{"num_hidden_layers": 13, "hidden_size": 448, "num_attention_heads": 10, "num_key_value_heads": 10, "head_dim": 64, "intermediate_size": 1216, "vocab_size": 8192, "hidden_act": "geglu", "norm": "layernorm", "norm_place": "pre", "norm_eps": 1e-06, "positions": "learned", "qk_norm": false, "attn_scale": 0.125, "bias": "all", "tie_word_embeddings": true, "parallel_block": false, "init": "uniform", "init_std_qkv": 0.0211, "init_std_o": 0.00347, "init_std_up": 0.0211, "init_std_down": 0.00252, "optimizer": "muon_variant", "learning_rate": 0.00647, "beta1": 0.93, "weight_decay": 0.0, "lr_head": 0.00754, "max_grad_norm": 2.0, "warmup_steps": 200, "schedule": "cos", "final_lr_fraction": 0.1, "batch_tokens": 65536, "max_seq_len": 2048, "doc_mask": true, "z_loss": 0.0001, "train_tokens": 442900000, "max_steps": 6759, "dataset": "wikipedia_en"}
Each number is 128 + 24 x the weight over its row's rms, rounded and kept within 0 to 255. Layers, rows and columns count from 0. Numbers have three digits each. The size before them is the row's rms in percent of the matrix's.

# layer 8 MLP gate, 1216x448, rms 0.0747, rows 335-417, columns 160-191
106:137162123121122142118145148132127101147109121130120132182137105167080104100144107129141129126131
089:118126128137146139125118136180138168121116125183097124122113108154158182120151132138137141143153
106:178114193076148101143113161168133096122145149164139113130129126135121125132121082131108132095138
101:150106144164170131118117134140135096116127129081122106100141137153185167143105113097113161118123
086:104111122110118124155158128124138104112111087174118141129121125099101121133146131134123124163147
092:110126134129130151114104113128107164147148094119087148128105158139124137129126122127170129126136
097:134097102165116173120125087089075155141158126139178116123167134163129113174128151148125158115143
105:137134125112151118116072117168104133154108105129102121091128165086137108132144114113052110105129
103:110146086102142110116143107112118142122107145119127104102105123154114174129138144168097137166133
100:102065105115111117125149131091107117125117123080130114103127077124135141108137129066100073119104
108:113161068124117138134149119133114134136116132147109145159093144069187128106082120138129166108135
099:076137123130118122126180113143152123153157133143120135096127109153137092154134150125126127160125
104:150150151116131100130117109143149117108142153121111143124098097120118141141106149105132155166147
097:139115097084121120099140168140155090111148146082041089121147161113155120095133096122103101150151
105:121113152160130101131076126087078085156109114102109152126151137101141087128143083134115131124136
101:110098156155102118128151134091111136101121118161144092140112143104095136116125078104169137151117
103:176140120147103112129124134165141109117130133120147110131142126124112127078130132139169154080132
098:139186142163110127129107064137123124143156135158158156135132131097086156161156125115152152110173
096:165159134150120135149098174084154119104140131095089062123153159074175109124123139151092102106116
100:147152117141152093155117105123142133133146165102118072133164142093168136132081095133119090155176
096:105114105104126078148124124118103144114112142098111134158141117108130137128143144097142150116149
101:118100086118119127159146169131138121107129077126146080115099188090125124100140113131124109124082
084:135134148125120142121118091152124144129147119157110102163161124085176123119135174135088099110127
101:150145146193173126119081099125113146127140134106171086093135120126137081152120135135147142118109
098:116100143153132121161096095131125124107111081150121116132102110118158111099167105145088162164146
099:140142106138058114149116107140142125118098121152112152170153142155157146131124108111132097073127
099:098097138093121131114117098123161151168106138128152132135145100159124137120134101097135141117132
102:131123132102149116129139130141153117144154081126117149107125101109164120091094116085161123157112
107:149143140114156133131100137149150162115137155148137071133122160142111132144141091103118134131186
102:103134100118126116083131150131132169108116121130143123106100121135130127120135122126119113140155
102:062136128153089122133115117074128089103129130179160130128138127108144168166117109091137155092149
103:116156135126109138094146136170151118088147118096126163166105120121091112142124130139158136107163
102:114141107130079100149124166091085113110113146075151159142166121142138097153077124137119114100166
103:127140121134112102101161116182118124150100120108136142135100121139104146108141142110132134074180
100:127111112150152101138122114143109095098129136155149138110104160144130092114091131148098140102129
105:144111124131107165146106126149134150114147114150115096128141133128145144110076121116131117130139
096:107163119128137118140149145110146123154124118126155123096145149116136141164078127140164157114101
105:128153103132153108152099153113123156123142151095149124106133102121084106146137139121116130143173
108:138110133153121151140139117153114162136118128123132151150146109121087117126152109157155119140141
082:133139147125127154123149139111108107135104146140144144167097156170099150136157145085150103128143
101:131125181134121135115125106157185144140120102171134094138149107081086172123074100125140110114107
099:104104135135147134122129164115094135148136114096145158129114096119118153093147108135136143140134
101:097163114120128174138152130133128133072094125096109120145126134119116084132125127166110188173114
078:139145131107132139154132139084145181096131144128117105124131191141097129147113133130151163100101
101:110113188127134139138115127142085147145134126120124084139119126126118170140081119131147128164143
105:133173092122158132143078131120133149116168145147159126158160161110113105135133129147122145165119
096:105145162129125152096106182123101114177122158121106086092125147138107129103139117096129181116158
102:084157128124148068155146110093120101101112168148072159148130114099102120174177131166179143144130
110:115088088081104098132153081129120123106168183113135154113123104116127097147165113143159082153138
088:151124140116152122150106113133141127148150104120163121116156112148118091105140117133094086130154
103:137131105119090105172142159119113146117120156141128121154109146137138156076126133107128124150149
101:142136128151099175108098131125048136104135181119118132117139159119092147124136110133167150162174
099:138120150072156145127124145153093139105115091073099138118131141133129153113161106123121118095123
104:134139098110106118150188099120162101138158109149096145090146149115130129168130164136171137132118
093:139148103126172134135148113141106069146096179129101138162094102124132097117169135147108145132124
093:125093139135119120119141147109123076073124132146138118135109122116120124099125143172153138136107
100:110104116099138137113110183079150149144160135130135106105089126123153169116097088124103131121168
101:122130126130114078153101106102105130143123119141106093109122114118151165107120099119141145176111
103:090181075142145102117093115166095147112139130136087117149153119141127162101087143125125121120130
083:126113126118110113141116141174176133113101153143103087144125125138165131136133114118146132103113
104:112116089076124115159145140113100118121126137147121177111162150107081158148114112139106155175173
109:103162141130165154123098145156131077144125133130135138061090139112125151119152105137158108156165
102:088126165134071135163153140171117097156107159137110138108119140157140122132126103158147139122111
104:105164127140081138110110117146176095114135125089115146155138113119096122127113065134127159110172
098:147148094125115124138144134134137112101146099159100110107149126138144141158119195120066091121144
106:080106114087178073119166128143023129129172117151177140125141118135199109127115181129128113129160
085:095110132131110140156093140096114126101135155135070144175111103074153164117113135108131153113120
106:136120142148148125138158100118125095095132114149093150159133088112167130077091142128164184134153
097:099131130112118092123093127160124143125118107122132104135167159119147102143113103107158073125107
096:103140139140178174108140122122166135114138114146148165147094131133132146122117152137088135097111
093:148116141151125123140104156125111157071108104119076179140154130147122085133114143120136136102083
102:183091127139119108124156116169141085108114121108152115147137111151094133143144168116145072134127
103:164150152115149104162134132116148117115197156186143142134154132123121155084135130094103132151116
105:139089114139116134156118114164076152122098129150128121067074136146117129163142131120128091163149
096:105108139134166155119097151186143131125124160106071100111142129116134162106135152116123123116133
092:129155109156180106150127114066155120173116138118141111125106136176134125181155136133139146111133
101:108110069108135115172091078118162111110153119104103140167120156138135116151173101118142132151123
102:138112085158140126128123137129150157122150140138130137130143128084094138084120125139136125109126
104:085122137149204144136134125138102151098169183123126107120142130129121179149100180121147147140107
104:097152155111100159111145158109152135128106131134126149114118153109164100104157097140114123091101
102:130158102129137094137124130089086081154128167136079088116127129138129173124143114190155138113091
099:132130138104097155128122125095101145137079172144096162112106099085143120130134133118137132120119
107:119135125176177110136064146076095103122160154091122169114132166129092080123092117100145110164128